Weights of a small transformer language model: 4 heads of 32 (2 for keys and values).
Each number is 128 + 32 x the weight over its row's rms, rounded and kept within 0 to 255. Layers, rows and columns count from 0. Numbers have three digits each. The size before them is the row's rms in percent of the matrix's.

# down: layer 3 MLP down (transposed), 512x128, rms 0.0697, rows 406-430, columns 0-127
# up: layer 3 MLP up, 512x128, rms 0.0695, rows 407-430, columns 0-127
down406 114:144094164125188056119201167129138174128083098091136126138115131067098065149127074087106117163129098145128138122081121138083193135114097136178101101121064138127122097107173130143171135083124129103154168124191124155170086179106082146136118166063072124175126155083194127092177132129138091122147101173124109154113193143122152188124155135134096101092141157109119104139107091133140146136090
up407 096:132141096077115085130120166142159118180127103196150116069119104161110056205089128095143117136127137149179155132106171155127106061137125164107071165118083147058134093052101132135109083113173109148185166143166119105121132109126118142187115157112183159160166148121123144093118120139164117130132119142128104103088168105130128127151096189094059156141089156150184138168146144095114080125185
down407 101:109219125163118161089130058109122107161122127149086047121080162120158150114185117091129103114165086196107127151124107155167153166112134114117187129099129102150139074149159167122164134089048135124150125103121118166185130141134125157128125190126070171128130050110121138178110131131089150108104106124150134091107087108118113139104133143137165140067162138194136134205147093097082139097140
up408 098:114118105132131156163135123148116119087148191106122107073132123129149181132091050112126156112155175124161152133117069135173171116170165108160157122154126150124152139139134199147174111136179092142166195093134133098057157123163097055182112053078128112152110131155136099128091066108086121125153180121169101073120107158156159079066144119121099143099193132125082108092117126146121125145091
down408 107:164158115138141141129140142122116148122091095167164128173128097127088089165123165064140139190061175141118109123112145093103081153124128156073149140161082145141123138085168038110045157094084141128106093123173116175157101141113127198113162182122096175097131181091120199155151174169154123194087162147108170145134128165083147181098123152132138108144125131096125129164114141128115077119117
up409 101:122117157093132131119112102093138018162137113099164089167071139111165122148095064170137147120147178137132153135091044101105090163151142118090116117177082096130108123061135164140123166102159140107075086138120132141147157192163137122069151114104090165155103031115148110153124097150157171090153106133124158137147112143105112123103157111200138097130130166105067102124114157148091144085151
down409 091:152159153122112150106123136154158192112134073183123112055100147166103144114120093090143097127160103130101119093088187147119205075101138153147118133082141142087167169145168084034072101151113134148156197132141114057075133097070095108161167132144149119106164120101120159075150146091128094175124133089127161150150189114119107114138116110055110139136138159113172105140132111087125083132128
up410 086:119115131129096136093059064140175206133149118165119174114105165149132101169167129124073111129110182116084115056120122122137119110086100101153141110056137166155105181133098095152081110143092164102128119160192117136155116095167129129135125150120116106118154087114081124107147146200117153109112180049115150087129134117121137136169147113090166155064189151139170183130152136151087200134101
down410 091:140133157126172124150103149154143102138096157081121172127135150132198116115100177181210150083147087128113203155110119116089142191136095060121098180128139125114178088183114117146179152095132089137145146107070105121088124117123079101128104092087078166106079135106114108116142140154154105148109067101118097171141095095095159182141169100097143153117187125131195091140140065136131146130169
up411 104:156148116159179097109129079118196190123111115083099192131114125118144129115190104153132187147110140058104178123121130093106165177097158090173148118125104126131155138154133173152163133109137136124147118125078133151082202130120167127192091133117138151092164191142129082127108136195137112085165111134099138122146183169129170153183109115173120099153131105173198153114054160148137077126153
down411 095:098160084120093158123107151103127142109110138145091097147098166087152165113121162109152026174128128169117108189103131162192058095105133106089104093077130137108129100088126094145137095148129083111138137184150141122181115155136108155098125135093141160174123167173125195078159108082093155180063166148149142153113086087127120191109160114139108167145151111068098092170158107107152178118135
up412 110:210047130143112134100140146107140145141139128082120120129157132185089118106134115130072096090090134083141116172128174062117161085132102139127150136161072108083176179118059150126084117114116165131146163142137106089155109100176173129119074111143163186119157113162104182142161191103103144157141198094120108139127130150050166118161124189110116099151139110139096092173163100073135136137134
down412 113:150154156091105133144128125133068083104160113194176119104085112139088109106157121119198165148146114162165154079130102216124096150177152171165096142094173159122173084190139138119144124149133104134144055122132128148125154111081064082152160094096071077113132139133119158108117127176182108098153095170099114069156106081135058135140095103118145133099104158173115169112076142129163113133127
up413 085:146113074157139121118072174116138131177153146114195168136171092163145094076070163138075144105055128115138132181187088132117136149134170133112161099139145110098132144102150134069140174114104129153133110168123133100036092104134101136109042097122121086101176134106119142131122099169145133115071114071131115075078181137177105101142118130100118109126217156150131149144149169108137109092108
down413 083:127124185151168169122240094147097159122165105091117091147134136172099177125126111129136118167155075106128115129096146107096147145127092123144066100089111114152146125136064113127121057102151142151099100061153122133133142140125092144118184183074125116143086184169160101155088119179119060105139170155100142158158121122106140128190109100132129196117119099137071103151124099190145190143112
up414 093:120144154091112142161105115128121177125179068146161082100104119140158109123116141139080103088113138103179116177128151072137082172159092091094171147107110132150165113081101141170141139134143186133132142106116117160082155131148129104148137175114043113155188141136094114186105161115166123105130128162170096153106130141081139100115163035127116172198122066088106073111151040116100128153136
down414 105:103091106119116153096122181103119132139115153183112184136140126134081130143111173105130085150143110071099098097120081165140171061090129115192128118115169180102083145165123052133121095158178106168158120124171141084155072116104120163106141150128160114104154135111115153104127093136131156118068162116045146119123182148066150201156071163120070106083114122124110157174134162179165111121112
up415 095:122095100142185172126128076105076088124131103095120115084135145110142164106210185150119192142174147112180110101146041175125143184133089129143168158074130108164122108144156149147135141069127129142166158088159080110160154134098112156137175103168132184140128179096117114126179157140155083120153130136177134135165197162115142089104111167128125148129115129119088129072079066099165140135167
down415 095:152122148114105115168111128161197109097146114141090117175119086153124185116064126096145084125142122146124196085101189097127093115125138162084122161186115093107123131193101054130156136159144111066122091132095129201091162131184111105148063112098173122153141145178163085098111080081089141103112093163084136159109147074146157149121139067145139100177182123140164121149150151152122122126102
up416 111:082138130117153109181153118139135138119158106120099115227145125169183174081158183127100109098138084089109155071156126089125113116120189107183120117077136127146157098073116212131122131103114083110140155158121114140067170176143107104107108122119086118072085166156156102125084114097134065186094144155142203128105113087117074097117144126103115139141089142157136121088157114170129146087171
down416 107:173121111079096157092097091090147088123137105156145120092101111080135075126133126124194129180135126210149179149134110151144153158112104155077097158212124137110087131149159041106120120136117138123120163098154052135128048149147132102141097127136131129098224059116099137122129057150166141137093101113103120141130123129120146113126102155148200114140176124125089171178092119140148125103109
up417 105:087096093175091160142088167068127127127181150093159154138088073150067157100085156116163132106136161126152118182087130161163148099110176088138166113130162136108159120151139088120126148144133173142083095146152165150133182109118167118154140115120072078144087060178133132119080131105117114161163187108092120111139099107129161033201158106177140053145173152129138120156129139165124120159129
down417 104:138192156080162133112145107141033087126088094147118104127198107061177124127154166125125155157171175159154088148093128120125143126155068148127128143082098115117134115133071140112113074100164097144139133180082154097125131238107096094131143115139124142128123169144131150121207058082120146107132117144143109128106144149132105172083115175115091141153138113095144141082160150079115130066163
up418 107:122154136113132100113097096154159129114085170154122084095126140152133122201110112067139091128154148147105117109103141060126164122082114093167160155127131122130207153117097120115156179151129139138139162130116128133153158082103085124141189151128116084090151131080112113163164160106054101146116101172167107147038080144180152119154181178124124140101078132168102161143156126092235097099097
down418 104:101138145091075170141187167041105152099153097130103134128150104127142129083149117141093110151143160215159127145148125135134086132126107120108107099127126167099118115150197123124125096144128095090069111082135086157086078131126159129122101142201169154148107147193159110122078093118140155046145153093093164138117134054083168153084122088121130116199186076105134085134132112119119143112098
up419 095:167130133102076104151104148104148181115232167116116127125101115152136136088191094143115124171140121157163148073131080107109159162161093154196132114172138120161155144147164098104159118145159121085164114102075119110123115131124120168087122122135132234171090122168156083130084114122050110167082128134160142142147149075103147116149144077154148176107087144179144126112177100173100163115151
down419 094:097133097132131167154111067126062073163011126108154137086155148157123116139121180064134105122097131124090131184141158149171098072163170106123113142106113163137094067133103116158109109113125158182111154176170111129146139116127072102138153159094113111069178119128162166128137113120165107106155159101080144107109126151120117158124099172109111040109206088104147128104093175124129163129101
up420 105:182137121130129170128105070115139133129142117147157118135135107170112117091147077185177117133129126120075135133087088139129059136124148071095099131156112080103098114138148118134178187065121144082175170126109131146104157094149153086057123119169118112128127118171159110164118139109159111162141150186145146086104032070105093099103137148112195112111122181170158153111120191097102046108147
down420 114:095121113121134126165110188140078160152090144129151098126122149074152095177055171070134128072145138156185122107134158143154196118105065173155198119083115167131159122123128125133116068139158088145077093151148125087117087134119098195195147156102165101129078146136152143097137100133076130111114122089117118131116213168110115142129143130146093145139121140079094057138152103194114168133134
up421 092:123135046153156070131096130096143116124147113157128116136131086120139169105097118187121155141136118104089084175170106105143177110193095179134163135139101124129086079150095085127166206112100158071140154130122155112119153145165100145136147130173114102076120130140115130112185104116127097111094102161102166068088090137166158110070189055100072107111145138114080116158137171178102188089147
down421 089:151137174083084142127112117137086148154114185139127056129120148157126073150210174107147107159118133159136197065098135147146125173097171101181118153144162119116131180145212158138163083093098115136087118122179092153106113079061163119155118118132132179153141131158145108137102139135187140104168126093186119151178149138121110112151086132133168124190148149163121143112130146053182090134121
up422 104:113101155185115057142147145136166114184095089066091143160132134127059174099111151120096109156155179148143115132132129136168091122094141151126177101116103176168169112113123161100208081125179115134129150169118083087134139165146107089147192127164099174194074140125127100137168107133117084157148100143124118159088140161117129078163188116080138162113101189075129143123161136151125076076122
down422 108:128129167156160109135097133131153211107052152132192105118127116153181156156115131137185180092075121130166131176176141107124102116101150171131100105123130133164104107130112137139146136154162139117095143162094130129151120153106061069113169127132219161145038130124084102079120199115153118126111136092125110142188176139091102134141143179186154131104115112093149093068100148166120167093114
up423 105:093149097072084151154136079104098147139102114125075144157126125125077100125098161131117109115110113105073133084122148086099137086111158088130152142108111159121113207086117101162147127122162169154108133068117156098084061121133073153113123192115098102171099132119191156138130131120157159040132127188141180120089149155073115104119207103128063122133081175089126150132091105139149191136140
down423 105:126091165162139135122145137155204162067123145136163102140096140169133177191133064142079146133131115121157162102210124124134107126150106152145151149160147085174082110076116107099136112085075115074120102175107142196194177142128165083146177102152111147105137071101130092101155151099111117190109139155123103162134135136118128113192100131160180150110155121145130088092158148109126049132179
up424 101:116140124130148083072098193159119065072156148153114118136118062114155045078109127135148136085166127136121117104155129160099088116106167104150149175179060125191144116112080116094132096177127132144161157146199112128075165142126176134215110141186204141152168142157173160114063148127120108150101141126121113152116126164139132088064135134130120147129150101140104184128134119132110101161142
down424 097:127119080119122148196136095128125139157083120137130148151061130116162152130101126178105159160146158140087084135062160146222162100225126180076133103091133171117173102119182108134150184106112124112105069115131144101154148141086124159077133136112177076127142111154165138161131121152135128097145141121161157119117118107131144134106050101090068178145138102137095065138144104088084164094095
up425 087:142205129092136146160105075089127128169117091188151088114166197149131072136103116168157127130132165120103098093091103116091096089081135101150119150082134147186137045134101133122129145156168168126159164091081103196122139161167080080174157123058117102173103134112184115130112145167088080137130103140176159085134081082137166150132119104085144150127174124089140147126157149162164129111131
down425 091:161109113145134106111147147099063151154149179124126138190131091063099127147134116105132138129100080082153158126068139087154122165133154133112153168194155107160160129153166141146178101155096134105122090118087138137068174091121132131125135093194142100094096138124095084131172070138149111134155110111079089171094127137102134084162155062131073089111111137231145117126066058123098097143106
up426 097:131134093052098140123098195128122166135124094134134153132138131120142125088115097148105110083140117118119134131157063149083109123143146136132190129152097144090222132060153130078177115137148098140111107144114142110099095100092107110088086205158116081089162133158118098188156163143141099144152108109132098116100129117099203135128159085085092161129196124072136112126201084174093072139094
down426 103:125065131171144127152154109104128129146119204162094153143109065128121129184153150095126133146131151145080126104116167087188141142141124105099067132105157096126115163194074075130083141103056173126149111105131125147085129151150123195140181113108117178174089141148135144083132128105129105134157186144076123151131101150176145129108106178136154128093114164182121103161060182092079185082152
up427 101:172095124098118109157144100139185130172100165118197076130136130090101107154166138159117133158131118159148152078196124113149154124067156095132119098130132121117159102106119067099147096081048121155189144078139087184084149096108153147153165135116126103138087078127121151157119095127191082072085076123134161121159169103134060143134131127165131141080090112123143160192132086126092074140168
down427 103:070136146155128132110124173111144134075124119124069139122084133166115142092087132154130127085144090092058104137111103129102113117182082147098176198105090175121116148132078167164076170170165163123082085129102122036129170146140138152158140124158177150119168182096147174124193164133136161200176150097128071151090127144135157103136152135152120119139113119127082121082147108117155192096120
up428 097:133095162105120128105109129121176153148152124177134114173160130137126152149162208110109140125120162152120109091126091119164143201154132137077106172057143086077130120148115114150144148106124170111077164106103138134110159091170064141159131177175146056119189117078105088135114130119120161130138084134181117089060154174081151131199135142155095132181122214134124092105140101111115158086169
down428 092:082149096161133172126101110116107133088074106115153130087134112161136150135117127129181092166204162190179137119119105149111109058166107091110165088167178186130094114137140098177169111135103117130185111127129100162135082194141140165102098114147085193122077143133106183153124133168143099120086163127125125102178155109099119140126116147130148089098117064063212099182099141113127110133087
up429 094:070124129075060204137158105122094161185093170119144098108121137126151141099147153158130152113119155195158146121155167153193043126059159142089105086112142113149137116147098176091116117179124116146152128127105130104121119145104123071113101087147072155141149109109059093170148087193119074113103133126171156159119141148114189122165117120063146115162137099083125088074111126119096120170137
down429 091:141121089149171104116131158173170116081107141121113098121130171130098117115144172136159124129081134070086093156115139108102160199170116131158038130132163114087109110142129167139111163109126095092124128164165087090151145131147188161115118216151203111146151136116185154100111131109153190105115155113114070141141068158137051151064125153128142131142116137136137173131103201069153133080147
up430 096:162187150097116064133134171176099127138154145164128161171094085155131152076093116166176104181125135125203176124177110133145099092157176161139163152126069068093081128121059134124119160115137124083150194171114105107137114117113111069154150094120122088169122173102081093109117116106125143074149069175130131084084117102107132128102145106102086114158145174117172108113104139086118080170106
down430 096:116083056168159160129190144111059068112136139056168036136102150131134134156147190120063135132122127148080135183113143178073130182116100099169104066091166146119148149123091126138157098110130102163110069070102144151101113156136113180129102120088141126137100162136172192137098144131115114160137189084134120151142121153137156095095105124117125116091119104152147097125087120112166156087167